{"n_kv_head": 3, "activation": "squared_relu", "norm_place": "pre", "positions": "rope", "tie_embeddings": "early", "parallel_block": false, "init_std_down": 0.0, "lr": 0.00316, "weight_decay": 0.066, "batch_tokens": [8192, 16384, 24576], "seq_len": 384, "train_tokens": 80840000, "dataset": "wikipedia_en"}
Each number is 128 + 24 x the weight over its row's rms, rounded and kept within 0 to 255. Layers, rows and columns count from 0. Numbers have three digits each. The size before them is the row's rms in percent of the matrix's.

# layer 5 attention query, 96x128, rms 0.207, rows 68-95, columns 0-127
148:071114108129128114164113142107137140155126115134133145149147133118170139149129115153074111141151124100109113115097127187106138163118128120149138155161139123097113189141124134161114138127158177111132087165157168109128097167142103119099129154084149127125172121153120128110144122131142113134153170127109084144168098115160120167113113075125120143136166133146125107141138179103146125119097
087:150172164109150156104124086124132139154146100133122084125131115104150148130111124121135063168070120122142114139140131100096148156109118084106134120131141117126115120133137101179110095098123138088159125095130165102136146119131165173109157083128098124139123117114121135112117105107147078123126115158138118165138153101136098132111063126104111114143102146153132160097091148166126094143121
124:097165153137134131140138114139144144159155136126140102125146101104150168149091109138134104158129104115140116163140188150122126188114102097109189128155130145120121122181142122129086106119154118114162102084183169117171116114132112150100162104116131113144149123115106140111176131121150124168137131137117102122095179127147129138112113121116087133102152129107146111149097140141157082144147
097:119142130112126108137129094133177152156146110163152142133134144132113109177131135113137081108071159125110131175110113107150065149141131109136167140166136141063110155123127081166105095121147114122122151099091122120141141105140148166150100150123119143151119108145097098140130119115133120118121104147143139119171157134134116134104131152130151144090091147122151148179122115185178108125113
099:121121141146164136131142161094074145111122125126165137158138154152119129156133163103106093114095150129144110167114092208123185119145132128162132115109115098121105152121124115164117116138123119112113141136123151127143116146097123186129133133090106163145150100118148107136152115156118150101149115129145107122183057158128093126147129063161122128107124165127135131107121121116136134128092
146:183137132125119129090139114148119116114137145128116118118112133148086108103111149097183124105108140145133133152162121066148125095143124130112124102102121126153147084104126127109144106136111077140143170083096094138120148086115149138167128111177107119139081128110139133142110126121107137136094088109146169121091157147106141076136118182135137120121091120117150160114110085168122137139162
124:127131135114085126107132091130118114111142165137121106127145152145106121118110151129187103118101155085121130170133112093120131105147111145116137139113132125133162074123060100149125062148136119114157146089109107105139149058114133141175142149173124143130122117111140139109158148142086140151115109095129129134117116135104148091127098150120135108102084172138151150120094098144109152126160
099:117121124109136132138126074129121147091144180134135167106158142132131142101127144132136115137145131107107091134114104159095117129096124114155103137125148123137138104095105134137142112121193120129140107126117109081159131121113145120150166158165101126159141129150141135086173111122084095167117119138107122166138086124146179165119091126114140095106105141184148172095093150132127182132155
104:133167126120088121132117166130143137151123117159097155117119130113134121124117143139118147147135125127075126133131125095154116132155087140138099107185158150099116151135105148139163163131090119156166112160131158122091121130153117095127106097141159109101126135149151156117143139101092107184123120151094099157149159172128113120106121206132122090154134112154108129184141088167147125125119
148:077135129133121135146113146115099135144123134130132130140159132130164149132134113159080106132157120072100106116107139206103153163127119155139137152159136122119105173149106142147097161130141185099122081159172161123118104146133099120104133166086153119093177115132125133091150123148128122132158156113118086163158105116133106141111104090124110135118143144146120102135137157092111142108107
129:099127127142139139151122146121119112147101118114142142143147133113147158146148112135076126127146118073107137132103143189109146157133127147136139141148121132123102178160132141145089170113126175108108093174159143121127116165143095122091130138073144099086158134137123108132130112170148125115157156111140090160164114114148090137131134081126111153138142137132095067157155161105132128117080
085:121121120133146164118138134142099086106116127119086102088194121136131136112103101126126128137161094121150151128164137102105149152137109156085144151123099121153167113129160157054139147118179127111153105122152180166141139096142113104143123135159136150141138130138092145108166131124148160147101176181145142140106125111127120135125120132148146123141135150087106114098116156109114071123155
080:132139101125149132117122139150092115124129143070138110122164107115157111120096102086115132114182088130158142121121178147156133124125123157116119112092113146162126118156140179072150186142147100121146074129161134157106099122117095082119111141131139097133162097137148148139141093117135154150103170085100122115084114131128137119137114157158113131125147133093091131121118155106111119151151
087:158168093084147154127128145107099121123106124136123145091142118168145065130087117111106113141100106102129124159145114101104114122155112140106117084122102127085140061145132155113114126141188113109165106097143158155124125104128111124115101115135088113114118170099173112118154143100137166139108139156126137141109113125097104147087125122159150117108139135082105148099157140119124084146133
083:118115163176146126112148138135054102129150121144067076186154139150118156101109132139139127116137111141136149130152141144119159108132125153089141162127130136150146150132155139081125108117076106136118122144137134159143138096125109095128140121147182165113133092113102184116121113124139167105149122136117094124104123147138151092146099133140101129146118156092143115104088095103121108108167
104:160151127090078123104124134122129137119136128124132086090139141136142121104101129140116112122130139134122082147104123098181110120127123154135095108140165159131141131094105170119125113151117113124175101098098160113101115115133135124169116129167133155110144073125133155108131072094093095162106136085119126150130167124149125088110070195133136102104102136138114170110130121161126132126150
095:157140111112111136123120108134171095152118130122100122053137144116138108113120144155131071155116160151098140169141091040151125137130161121116102099122152161117159154113131152150129115144121125137175113115076173113114104136151164151139149134144086147137114123119152115108125106115145102128108145166134105129134149137142112123092130160123147107153147166158105091143136115162141140160101
086:097136133146147093142124142111105151151115122136133113170082111107142125112159087143105161147146142133149090082143159168125163117123135124083100148136138122122167127168129125090155143154123131141123115120152154177133122128133148136128116106105106165108147096096120143128123169123163171148134136081096121085089172116124124103124144098132112128118188120081164131084145124098105096121154
090:103126144140169105123165115157104114155191090124109136174126123088127091126084092103149116144126113139166136137155181140120144121146117144093118135108098149137142160160146109086146143144119093142148113138146157180119083097130148117134132110133143141139146147116141147140135154102163190119142125134110132110108125167121132141130125139151117127141155122077159126100101159102148093128190
079:105117115122108139125146093162083104142159142113136143122167142107138082102074137121135092139132130136125164158149136122132091106156109137065124140090125151148147141156140105098146120155129110144151103158136148140131106106130135124146135134102143149149148139138175145127166099139159170131106170106057096107125089161119160108133086080131110115158133138100138114095106143131112145152167
071:119127140114107141154119091125149152120114162177138184114140154123113149119166152166114113120090161108097114156090080163108109120124134116146138137147168140124130129091096124180116090139138157129129159123085112074160151117132140168151155129132104153135122110147134100134127097140097083138144106136128103134196130124173115126132112099111138121100095151172128151123112088135134148106118
080:134150099122161126125140138145109107141139119090132101122151110112147112133080094083115111144172099117162149143140171111135122138139117151106107121119092153139140122171143158074163171129154107110140081146173149176123103111133118094107108138127128110138157120127144142146164107109135176144097183092094132116059125135121133122127110156156109136132143128079100126132133162122131094153143
092:076136147125127108138123108177078125177156140134123114153161146084111133099118113103115091109138141127105081163106161134158114129144120130100137134115128148116131202120125137134142099170121091148145156107113161135159103121127140155144139097105125159116163056148139130146131089151121177128141116082110101139152135133170108100138116122109114134106136128101142111158120112116154124127172
125:153109132154127133099151127109116137151151175136097108129123144175098126124106124123159049110123126093146116162129110109153170132134153144109127112133126110146143128112121102167096057129141118099122112072135108106102097119139116138158139151136095078160106107096142109104107105145127137151113116080136125123106151121142121083105085133130128134096097121138187151108096116167145139130141
143:069119119126122120169108143113129144150136119130127146149136125106172134147141112161067120156162108115130120112102135182116129157109125114141127147155142122105115161142138130145119136131148176128128087169170165110118092169148116113104136139086135122136175131144130131095151135122155108137154172124094091128148102107168125172118120064117118125141181118148133117134147188092129125117110
097:181144125143178116104124141139117111103153140110089113156109110125133131109121115112136149116144106128164125100168182114096169116091156113136131117082139152158116127108179168072145172136146086145118149096129125134134104132115132108104145108114102098098131143110131137121084149129153131099149133106142155127122104119105106153141190145127124139128173076099107146086128141092112119142152
152:061119120128136113166117142116134147145129119127134143136143124107172145152128114169077118148150118106113120108094130185113123161106118121148136146161138130097109177145123129155106146127143177119118087173160160111122103164141114113091127146086149125127174127147121130113150128135133112128156174133102088134161099114161115176112118075116116135130165131147111107144146184096137127117102
085:096105158117069124139130104123155142126132136198140175110111154122101128121169145165130135107095168134076109129117081152137095115136137122139156155152152114111145134096075087152115084108124137133127160127089133098138163129123146178153127102144132143135096125146109109129129150148119093124137076170146135136185139136143129127129129104100141114120097140165141137138103103144131142089135
# layer 5 attention key, 96x128, rms 0.178, rows 68-95, columns 0-127
103:113135144097147098110201097125117131116193095168139122170137131138137112104089131113147123116123105100167118177129117091145108099107125164106132118141111149104094163149117092118147097098145123099121120101169149156122138116123141131118124146101100152161156124105109146065159098132078150158144111123131137149118120112179158117141122131153123133154091139123087120110153127135155146106124
099:086084078152172164096102161124139185099112118138164129137136097126115154130107160131117146128154128143107115160137127171108141155118154148072142144140099083106136104100120122115150144097121138109093141113130109156113136122124110093121101155119136108157107106117085112126139107131124123126109151149069096125174089166072123118121157146108147106146155126132135129115152164144129143099099
093:154154137107173144101124136081123122119184129108147107116112100132180164137120179143137126134135091137154125152150156132136152146122128061157138135093139129122085150102163128142126113130112149145089108092147123135121139122125152141077126127107108095151127105095135191124102140095126067103152115121152134116124114114102088135139141113069100144142134123165109165130134131128108121166143
078:076121102136134104119084128116094122091114107143130133123134103118136114080153119140121151158090113135123160127113115100108133105120111106099103120129132102164150044124126133100112137111158147144114130130167120156143098104119083085148146151140140124176158138193158112129122103168088144129102112098085109114105126117092138122098118124146094117127149076115123111141116108117083133105143
095:133092148202147114112122098148169110134090133173114181109052121106129094151156139138121129141133156080158144151124113088107142115149159135111163165120108133119136122127113121120149137142162097104101177118139147116151160141135131144116149105122130105097117111107128080115148133145130143116134113130094114140121186119155125121108126123112134134149078142125130136142121164077124091090110
101:117121121136130131127115122111144148170096099185090129125167103140127124176152084139124139109118136122097140144099079101157150111125147163134145148135116119130122120164123126132136140106143097107142123135082078160122145181141122126107121121141100121117102138135066092149126093184099157152129107173134122146100156149128143159127164104085123113104108126133104119169176134138147145131080
089:055098098121091086128098132148110135141145139120124132118135131109131095116136075103087142119103108118096100118079088124136130111108132167121085120142115093094160120128138121121135142117139092148100123132148089163100084171105101083119118171124134140141124103150100092119153085139095149176142134135117122058126095133140140150114122171122133117109120110129126126152127118141152148144119
103:129092117129162090105137134102142131139148140156108164147109129106127125138150115118074134124172130155123111115071110079143122150129145150096157119130097092116173144146147155144138138117144138146103144134120076147056133157146111110096112119145098130123130124149122117072113126139143105087182102163128114139126150120119134100136181111106153107152096146120162161121134102148137117122074
103:136127104097125113120140105105134149138119123107140075129182110184150145118155096156144107138113152146143152132145119131164121111094125120118114101097134082117145134118133124167114085103147138132188107109124134127171101123120141137114104104154127161113117152192091111152117167156076131137098129154152148147112153132151126159165140083151136158111149116127157127135134168161181157125120
091:132144127076160168129167162119135135093157101151123134163111141151130131119106149121127147165120131131149146138153144144126124123128111127154095123110132139132106170127097117128098106133116105120141124106168125162146109095101161134133171103102118189150106113120125165124125146143122151159117183116143141125153110116105092112156086079154125141158145140156107145076057104149093125158164
080:165131153120139165135194141106109128110160147138114130116118137152126133135109131123162104148145130139174161150160169166144134128151092118170115133083113158124126137102111153142109078156127144143139137109148125113163169081129155159141142085124149137143126134104145162145137176118179120128109140092133138145164125127098124127131102107155106142144155157123128122059099116098087135139171
090:148165123127123157127106116136101137123139141116118112133125112100146091179110148093149143110122132143120088141140146142157125148112104142178147111133166145115128190126150117121143200191103164126087127122135131134125136146117137095125127147141122153144164151115124148148115122106130110080152165080157168096178085132111156084121126179120091119099104133128114104132148141121134166132135
089:146154116073150145103098155139165131123142125130127122117079126094139181141145143122128156140151157126118104135162132120132152129124160101096127109123142133085109123138131122134121131143130106159076124128142105168091139158112159144095122136097092127156113135079129170120109136109156112121176181111175181093120108100118090148140164136099134117156111134135124205116118147128140139115137
094:133166166104149125114096137141137118117133143119102106104138124115155155119132107098121113125148100164154151150125174121135147115119161101157117116123129091145142177098160098104128109152136154122058139145157134154106105139121127121083126142151095109152118113123106154227107161140102105121143118133126149098103086121150133144165143130106114149104099146124145106172137176130155152113112
081:128108081168101140146107128170138200173101125099135085130129100109123101174155174126129123112130144103097105128126099089112119167115093166151134155136165135115078129114109130138154170164097125150123115114093111093153169135126125099146125155118155150089085141147104114120089124120134108123143162119141128114170137158110099092120124146142112141138175115139127133116142140120151119119124
090:105127128114107063117136065107128148103165128122107124176145103120147069141154120132133126133130123132122097134121106114142095100117146156135122107117132107121114138117150121129129147121179130161124127142136105103123098135139106097108133168114091126137107167154085111134168148138094142127120123156154165145126121119145097147121162138108147129095117100146147133150173134175215122102074
101:134103085098139085103135065110116111128141146142082096158120080159123154099154081120129116118111103134148093136129120159159133130138111130173128113120114112147137151079139119128097096093131141137122123094122105127149101106101148133142130141148153121159134117164069119159150133155118120125124102114172135138138121123159162142154112124138125121087078130142120079156188162122118156152107
097:148145152143155134113115162127155109120133080084129133151099144120139133157083199119096134110114087124120119111148122113084127143101116138101149140134138115117084126122105074093153162132086102084129128132135152118099115121132140113150144181106119113146119123111160152104143096099096118176131154137108129162172076154126108128153108120127122148171114130112096142125079103164121128132144
100:146158094123124173142068156156162187115119122094131118108143139141152160161131147108112162103137137095130154129139110139115171130126134129122126131127143119121096074161094126097144161135100130104089130113121115148084155132130116082124128151107112076141109126104111141136113096093081106152170113087118142113149096121092112131163142116121099117150140162099093130157103164143103152122126
096:128118071125124118086098143131166132138119140118098124095125103141130162159149099079083166123138140095098124105122090142133155135124126157150125154108111109101139079131103142114119126138104112147094141107141058185120110165106095149103129153148110127149114109088082126139140129127109136152149126086141151068132129126121133151150161154120125122126106159127115176152136123106104160141093
072:104098154168121061118196097114129114134140137150110163140144129122118085122138108111117101133127130144139136100092135091129070125143080146115137125126085090117148139131117133120121111103178143166145163138166122109144132140155081119103135140156124128122164142145141101077148154125139147128129101130101094137118181147143158134112141124165123120130116115129146115079126101083134119089092
092:153158089091146151096079148139127120126143133103131104120093117102135175131140169106136156124150128117126126153173141136126176120118143095120127127081130104093111108121137111135124147152122126148077125103143087154128130134083151130100103132110103122159108121078125167135101139110126085120139162101162163102140089119110073148159155131090126114142111123143108183150130172114128152126159
098:117121124158143099126139151123134157113142164129148154109116123104143105180133125144090169138107115113141153123113102135114137128166084149093112116135150092130130097148086130113136124118148135159103136118168103104106145133159063105127115173109124088165125158108163140120148114061102092133156122084115131125134132123114139181121137135144079133129117169094118155108147154105089121080134
099:148104108137127104118153076100115150144161106124083113176119112156140101159138147119136080112148092098138112167109104105120115102107111188127154163100126145100100103115111111114159135134147115096144134102081094103156129147128118117138135146125104114148116146116091111088176091176105157165143089118132135167160141136100121143151148103114127115111109133116110128123173126096163133130098
091:157144125118142118092161086146166123161122142149110118125154128150130190126150138123129127112114132103136170125145118104094116117124127156138155153129095130130083121155104116133158087122079136066137128102118112147154160149103124173117113108072099095103086112088094127152154137101120159133123100115125141172113128135156103126107121099108130156163109138167115166129169150146138153106097
113:151177173118112171188121158117154152126128139155117117118106154134128150140124152136141138125114120157136112113132124142139154133136123088104168114109164177142091136136145135109148123120092110091127116157085156124087174141138133127119163116101113081147112139113156164144126120086156079137167118133145140122146121120110147124153122096100106106154107176119106098126096143146097105189155
099:121127104097151084101143108121124106109146126141113078148142147181139172110126097140121170181139136105168135093091109122122138087110135140151124119140124118129182136140139123134136103108117108095159122112124152234112099154085112143124133136123110096132169103108163148101150124151133149120136118129146123130111115125133152161141091103116125094168138132124146166103134145126092139144114
103:109109139169110108173142124108108166132111129117123144134166116131165076150118097117124112139117112140103132094063114131125096131124105159125121120176127122159146103162108146100125149136144132109179142154151144118127109122169089123142147139157134141122166146159135095120154108142087176150116136123071092127124153135144178119092104120159115134094142108095160097122128107162131132109081
# layer 5 attention value, 96x128, rms 0.182, rows 64-90, columns 0-127
088:137119121130168107112119142117080099094143081136137115133127120106123134073136131140147175126152139076137118171152144086091149114119157121123129155101137115163108139136130085134165120113151152148087147118131122133110114106156133112133134164125148115114125153131106139122062102164096129130142114125119142123108059137090103135127076137127120151171151085134073137114115166137098149140149
104:109123141131159114120112141146150111141152071120127096120135147155122135129119133102095104128135123115125106205139137132090117129118159129143120194086124129173129090118161111121178097096109173123073121062110127126075095123129123157133118138129127104132134120125127135113107154150133134133124140153127122122073080119118108183136116146135116158103099116130111163152100151134137115156153
087:132119100153173134138128107150086075136117157108092162146132119104127120100107121120149130128118130093157142080150127090166140111132136128139119118126103129084129136132135134165104121166170148109126131167119085161098147139135134103133150115118085157144151194140160128136118095133090129111123176153121131126148054136127134158137087118131110123169124086132119120091132102083159119135131
088:098117137090147136137151119163074126163124140097136161132124124128134115112113128090141073152108135154102143133121133109137093158124114132152135150125129130127150165134161117122091167127175139151178118112149155125189122114140124137132124119137113154110149136141110129070132143152150152133108168130122098120168137124137134160133109139137160135055069077156094153153107117137180110139126
085:100131120144160120106112159119075136128130106141112123092123136135124130115120112113129137121146107122124140115134128133101142108114177117116126150126128125053116176075128092133158088114154108124132128144124162121165160183121150137110150070146139124150141115135181117139141129152153105096154081130133117150130176148088134102130146109110135059164161100126168108139160139119167127118126
086:148149140102085122125141100095139155107160147150162141096148123101134136099131119158167180144121135104144135143094124103130122102139094127109135049177155123146114146149102116132119097140139158160164130151117120137158175078163096099131152124135100144111103149146124128154120082118088120145127110110111131153115133102109118088140134106115121110132179129125102101114148173175133160114124
089:093125164139120096123142136124116166135149113109107116118146133091133124110158117154110166140123152117090137163091128118057082122151140140127135159130116146152105094129092134116151111130108152123164147151128127073142093145153120169133148090115179119094124112117130141083114115144107132124152095112143114141062123116130115165122154080140149154097120133149080154134128120125067145132109
091:160117147127143163116137135122117146106122116142128116123099118160113106073116153115142085118145128088119146158195136092157151112134096117103144103127106152151111204096130124165124146163096156183135119179149142121161118055135128101129142102123159120132140121132133132157126134140140125113130109116127140127178120141107124103130057155125122147159109142110134104132121085103118112120121
098:121118104149127117111135143115178139122117152126163107140128119148130124187148106181105158127128100135141157160113109155100149127149137144129103162113124102117132046131133146134145120073145119139098142088129117132105115200115132152116099183129162095132124071108124126140162121124120117075117111180160150131117134121138098120098151116135142114161157142128127120126168138116139089127123
069:109137126136106117135169129120088181138101125063100147102152129087142095103126104136153126146108099149134106141124122104102131094133115137115096132109168127124130118115171105086121118120115130135138120126122131104134144166117163118132134050147180132171163115147113119121162141140143116065115125150122124124111159119096136164167102080141135098132137121088146114136141111156176086137119
090:135119111132116173129127129133193139108093154130132127153148109161126123105118153165154080129144127118111135096145127123080136123133146136130122157118183147128128131134104135092133156089116091141075116173143095163144118106110110112114130191128155103149133091114108121153098159165084130096151121158141150131125098125161124115129124144122108125166109165084116107112172156088104094122128
090:145139124073107144141111115130070131123112077125136132117087131098111142106140140132168147146113157128107122148178117137202128142109109126134135119136120163130128154136153108142102141151157137148115129118132144109083145103131140120143114112130095123114133120135069135104140136125157142134107146130120135109144148083180091110103095160122166105106132051164173107138099096159154128119151
077:086125137113121163144119077136150102136124166148120133138136135168139131158101136073148055123132118182139140135090130169141104162111110141142164085112144136109157157154125142079091153152114106078131126126138101157134131128110144111131112105137109111138128119142120111135172179117147146157113149140120120117152134121159147108128139122120141129048074139126143132132123158145158133133098
076:122110182119125138108138153156130166153135075116130106085124136135117107156153132137080147131134125168110148132142114154143128175125122138106123149129112136117147099095141122166122129119078168163171102143141126087108121145108131184121109134117155098121122117105132132125170152125182131107127123156147132126097193126151111103102134155132161136171138119154164092149087077150152109128125
080:145129130196134159137122160132130140108114143165150157129138119131122109075125149117053152133122128093082139141164138143128135110150141131135105148141135123144138103114103166113133146091128100137110099183129150140099105102125090113125123088130158078125125115107114131149108135140131124140136114089135112112167097147127142120162143118127118091130098164107087089145101168061135117108090
090:128144134095159162130147114102044114167128138104121128169102123040125143138135106163151176134133104169134120121133120151144146142140116138112134044121191137096127167125127138098117165139127097123134146167132149100098153152119138125115133132123113131109145119117128145126145154106141129133141147144131124133198134116113124113107129107136131073107146120150110111093114132145136113119119
070:160099121139156139138124149140070077104108191153118141108123100166112124107103137130151117094140129085101139157156137128189122129111135130128131137119109081125114125155147119154057143120138102123125152193153121142132139103144171095113140171127140130125122132131091123120110095142108137166136134130127112091138131161143113106113103126133166127127108141118124153118149069077093136133140
070:103125109142185113124135163124048123144116172106116120075120120127115115125128108142087152141146143116128126167095121089089141119122197136114107134131133138135122121122111126159136116144177170110157171156131116095179148133151096142132146081136121135134126158127153142151139117122098140129144150161125072144160106143116097158115123134137151081106150099139121177131134125158125118140127
073:160166099132122117113124116118151116104146094134089108171128128131143150129126121107157130143105126099132083088190138092094120107122133122143120124148164160150135143088143133118174123111112133157139120077110156100187162117129099131138121142115136123102116151120129139139078141156121127122117129097145175153137139108090159146160144141115097132112135135105117105159129176193185118127095
089:126134104164160127132107155109103098106102186150082149160132118128125128135122113158141134115130124119135123129116113134081136117134157134137119160120153103090117084162115143123117104096161064085078165146119127182078148154109136144110146134120124155152148112120138121160137117114048115131136112133131135121139112140145127140132160118139121101108162149081140162111180095097110103129144
077:123092159151152143134123155141133122141124170159165136109147122141117116120116143137082102098149107139115160144109129167124121147122137147109161180092102080126122105152125133108091166117095108099110132168143089161085083120118149115121119122143164122166124103121117106139153117138140125135139105119115086103116133161165118124124083143144142133149111174113141142116108083057083140106162
082:114117115128192110112130135100107083130112127147111139165138123095131115104114136151123106129127104123101181133108124144076112106118140129128123154072164107105126074158097140105138135070123073107110136154138116144140093104140169107112129098128128130136107123100136132151115166124086117183121122149139140130107071148161141106135151158138119129122113105077113173082158127119133107121132
077:151137105136159132119124083143096086126126088146104130147137135128135129125113127105164112139126132121170104096165135062144136123106136121133146128120113135137133196129143090124130117173171166101109122091135139154156158117129137119136129142140081144125134201155137119131091112154099132116113156139108149126141088142109142163149076145115106172164134086100137106101111169153157129131146
075:119091164150126138144136154147157142127133185152128134099149125126114129117113115160087103112152122130104160160081129164095102139138112145104141159133112098164122109147131144117092137107111112112146119211138103112094098115141110129123141107144184134154108136136095110131160094143137125134143114125121096105096169169137119141129091080140150121140130180096135130126117091076085130128135
075:111121087103109169128166154144123176103135176105147114096108134152117131115142127159139141139138119145121095132120129117136135133152169140134131084179167145156129133124137149182141125129160119158118148168116088121157156149164092125127125142108156127124123137135104143120151105154132147093134118164138109120149092094114095065088145100115173061128142144177117117153129160124111136122113
078:124123134105132132128131145137078162145151086129132109109088141189110123180134129076101149127113126137128115178156118140193135141140151134133113164159108119138159127101168138174128133124128154155131100086138147151149127154111118165131084134116156122126130116115111138134154132146198153145106141126129128111120139098186123101101144139120147133140076135147157136162098165142163108133108
089:122137126148165124120115161135062090163129077089093140098112128128126110114119122106101115125125140088107148147160126097127104130113146130135104194117108141151122141118124104137135074142132137112158103139128160100104143122134129136141136069157105131121149156131167136130121124152139135175112156117104113127087138155106117195151084112137130141080093122108103152149096080131108113150120
# layer 5 attention output (transposed), 96x128, rms 0.188, rows 64-89, columns 0-127
093:085136084182126121153124106131152132124108159126090155105149177124147121127089126162140136139079121094115111114128123162138127115127091153124136131109141118103140106152113139154111099126135147124144128084172088130149177143159085119127170131133107137141095181115135131091171123117077097131109103169120139140139129118107154186160149117087097140160135127155119124128092129139145120105143
109:107149145171108126151102101154152129150153086138106135106130164111041117094139167154162165133075137153134140155115104115138099130132116153129169126135163131143177141122140171142101132091113137116141119096160131112142153146135101139125121141118150108113127186143098130093137145146113113145130062143134136126138139106131112149105098161114114142143145121168111129149078150144159120110110
088:120106080138144135140138131132152089110076176116134152167135123133197111096094109108142140104133131113132115107124159140109132094140144087117097144067104121089116148129175151166080097105144121136106136119118101120161134109137115136105134128114147144118103161110132120120129102148108131100127140163126090150154084129109101118117128116152158192126132118163131123142149130150165187137142
098:074119115150171110156123154172139107148134105111132152151099120132150106110141142110102108134117133109115152115071170156145094124126113129139074136123140130125110154135155135133128144150118109122083147161176125150094140152158153094143135123109149125113182124148118127151101185142137162143136163122119153121107157130107160138130081131117139170163143132068108086163124136112150106164128
093:066134129125110151155103156132159147089095156150082120186145100083106095150111140140148109108123145121154135186177104156097136158141146126114153136073109111127126111127129108142092125161136134094159139096137112132098128139090178187102104102115108139134159116113145132147148128130156135126130127133134122119111137157163119135123127107194112138118104103101131158142154116143129133132145
107:124140132126152118118115122093125164097127160147130114133134120105222133144126107110105102179159145125137140081123106117121145106118148111119142170148119104151133105165120117169134186150150143147125138177143134132085116123158127127116164180123135141158092145113147116151142115104118137105108150106105174115146080135121161146121133087099101127113125139102111164112111101092084105117123
097:105141088153128117156111132116155121134120087097126122151197159111110117109121088146119132167078099089116128138112118105127133129102091163102104119129135121161137138149137126115142174132133154168104120134192181159108152130179105096133147124135111122141117147123147169079149164134157096126111120121090147124102087136116135159111113129089124083143131132170102148129096126112115127131125
103:107108141155124090152120125154089146093107126140098155128164126176165159153136118070075144111110103086137113113127144139114163109133111102115119128129132108066104121156116154103122105137149150113171137104167137126119144130092081124117127116148111155122116168085139147129102091119093123134138097125100120136114147101121114145146177152107147134149119113086162111150142176112146106133171
099:125128139141142187112157162103108153143141157161119120141116135101082111141146129138150150123121150134135135177186081154127156161152118108116178118140098095147138107114114065153142103129079132111103145115143139167131144099101132177117120120142145138153116107133122127141184154104153106146138135143164143112143114093143120130168129093094120116159108166148147143154117103122123129074117
079:097123109086133137148150166127124137148101171125103120188111113117162116145138069119142123137092118093159135129143178092128125152138164136142127118121124122110106161060150115160104141170145143137129133116131127169090143136136167145102098101094137147130173151113134121136145136128178123161118107162108143133128137193127107088105111106115133121099113140122108143168141083127129132110103
091:139126140137112151096141110151092089207134119124161109082106140144136154159121078115114133082127117130132108162108140131137150152140147078090112086131124103108156131093130148148132079136104150087116087093099155108136131131118096144101175092140174127147137117113108122108145115081131083137103138150139116131177105128108117123159151122128103121119109155152106127140107147150143139112132
097:099093154119144074128106121094135154118153175160143148140136118108075102134151128133109106155143124123152132157118117145122110116134081129161125137133101082085120134118133101114082145126110135134130154137147113155135100124139124136115112150134109142099120126158147111170181131091101168149135135083112148122140154112151141156126095086151154172097122159065192124111143101122128110101125
087:152127151126107143132134120149168102124150093111173144108090104152152161126125151126111103129146144178102112096093173130158092161156114119147072123130136170107145134146146161110115123127114104140122090149083159130130073134096127099145114173113156124131184127102117144117088134149136187125141121122132126125111125122145136108120120172185130135133142114082142089150147114118133110159129
088:098129158155126105141125143122126164129130113160115099172127147124025111139158124098110138136091142124140142176168139151142178095167082136159132115128095115133135114130094107134164146114124122098135135124184144136140127105094149163109062134135097143117111123096130149164145153123133134125142119095138137143117160092125125159152124132122137154144095122105168100138133139128127103111146
085:153144127134146123166140129107108115175122114125121128075125141147138128183120118106083156095128115143129133167104087100145116122128186107076157139156145110171095117136149153133145077125136117113140129096129139124100133128102114130113152123148143098088147106116129122108141143113136091176081094172128128121171147114119144146147096123120134093147168108155100154104127191140117117102146
103:091131105063096141107171133096168155119147184125129134144125163128193124139126102115082096114136131128124123111132088132148113145121094123143105159146089125113112138131137100119123103166130134127091132142133140120113120114120178129123082117170136122127123097139137087136155129140108150105153146117134131152113127129159159126140109087158118136130129159121183088127183123085092160121166
084:110124103150155115137155123125113139121096128143131142108107127148086130162102162127121159106152096139135093112107166206115142097149097134139090127089139139096125144125132139116091074127123112110154116135101102116122134131099093138114183107134126148130148130073147110123157090097118146119141150135124099126137125142100134114138177144169147171159180136080128076117128135129153126129170
087:072151085171165146155101152123125167074095130133073128182171146122147117107129134147128132127091127104118163123105128195137126105129114099117123130102106151122135144172166143126110135134116130123105134132203119144093172102125120137113127118118150113149124156120160119116177169146110107121137144154135140136129085131105147127134126136112125155170165118123122123155132136116121099114163
089:154092153126118125146088138120105114149150128126130153105115134106211112120153152114121105142099166151127146152105099061127115138092170135164164110161125108139113141087113095151148110152153153145118163141149090125138126156169184122146125115128105116111126121169129109141114134160152119148123145117161144127136151122144121155120085122078143126117108106165118180125109129156127142112086
097:160129095105115176093135127133120115138121155125137123113116098088099130149101103152182148109152112140138116162129135126108111156144159126108150104119118144113120141104143105120108098120118108114119107109097090126140128127109142174092154072137183150182114101105136104095148124104160088097163174155127098105123103147135122074130125147151136127128148165150105145158163118161107149098093
095:138152113136117119126160107153124125129114103112138106115127135163041143136106125137129159099128085118119099125132152189140136120182104145102093116111141177108133113152122165099128116109103100110155091103099151123142118128084065145121144111115146116155148125086129152096118121096113132122127102138127099134112138128099134100153184161158124146138157122093114081147137144107148108129159
094:158096092135115151161147122143139107179162135129136119114112150083142152130119106129148158114147112109135118153121157131156114137165164132104140089150122154167104142097103163124139109147115095142102102104113095132179116138118118170074148096139143111114172091097114157094120130106140036149134128141130093160150124130101141133168127145121111126157126156143116116150148128155105156127123
078:145114141115141109137096097155132100112120153104140127115111114148180134087128141116163111119115178138129107106094141116123134096097149128186118132078133130104169130114152150153088085138152116140137132144110047106159133121143141136133120153099140143129164161116112108134117132169102136124123154122151114143128114090094092141104096126121147184083104115155116144145114126139163166168098
092:136181107137143114113171127149105148130111089104132104129144157149045122135127110109120158124106099128122096116115135189149158096174131135084090116094121168116129126162121156111119135108113132124136106139135167140103123117099092133108144109117157127141143132084160157097150136098154107112108114125126138138105100141100136096134155155151121138159166127089080092134114141095135100129161
105:056140120150143136123109150096128145096117138164110132163140138137170129145135130140079108140115130122123151112152106162150125118137082092112121166089099083098144120163127089117114122144118160131093145132203152153111138103142142104129128146130130121139100142126155127143192158094130156120125131149136174143162084130112143155158150108117127132156162134118128131130140136133134089102184
098:088105157154144138153126151107141155106112129148096132143090125124052130163159135128097126137112147145119145156138124133104145125133092109152140121117125094108132137124096081096141112127099146092147160126194136124114131115112147128161102163115092140107139119130098107179148156132132182121149124134169155114149184110145126179133136117093162131155102119106158124140158140161135088132145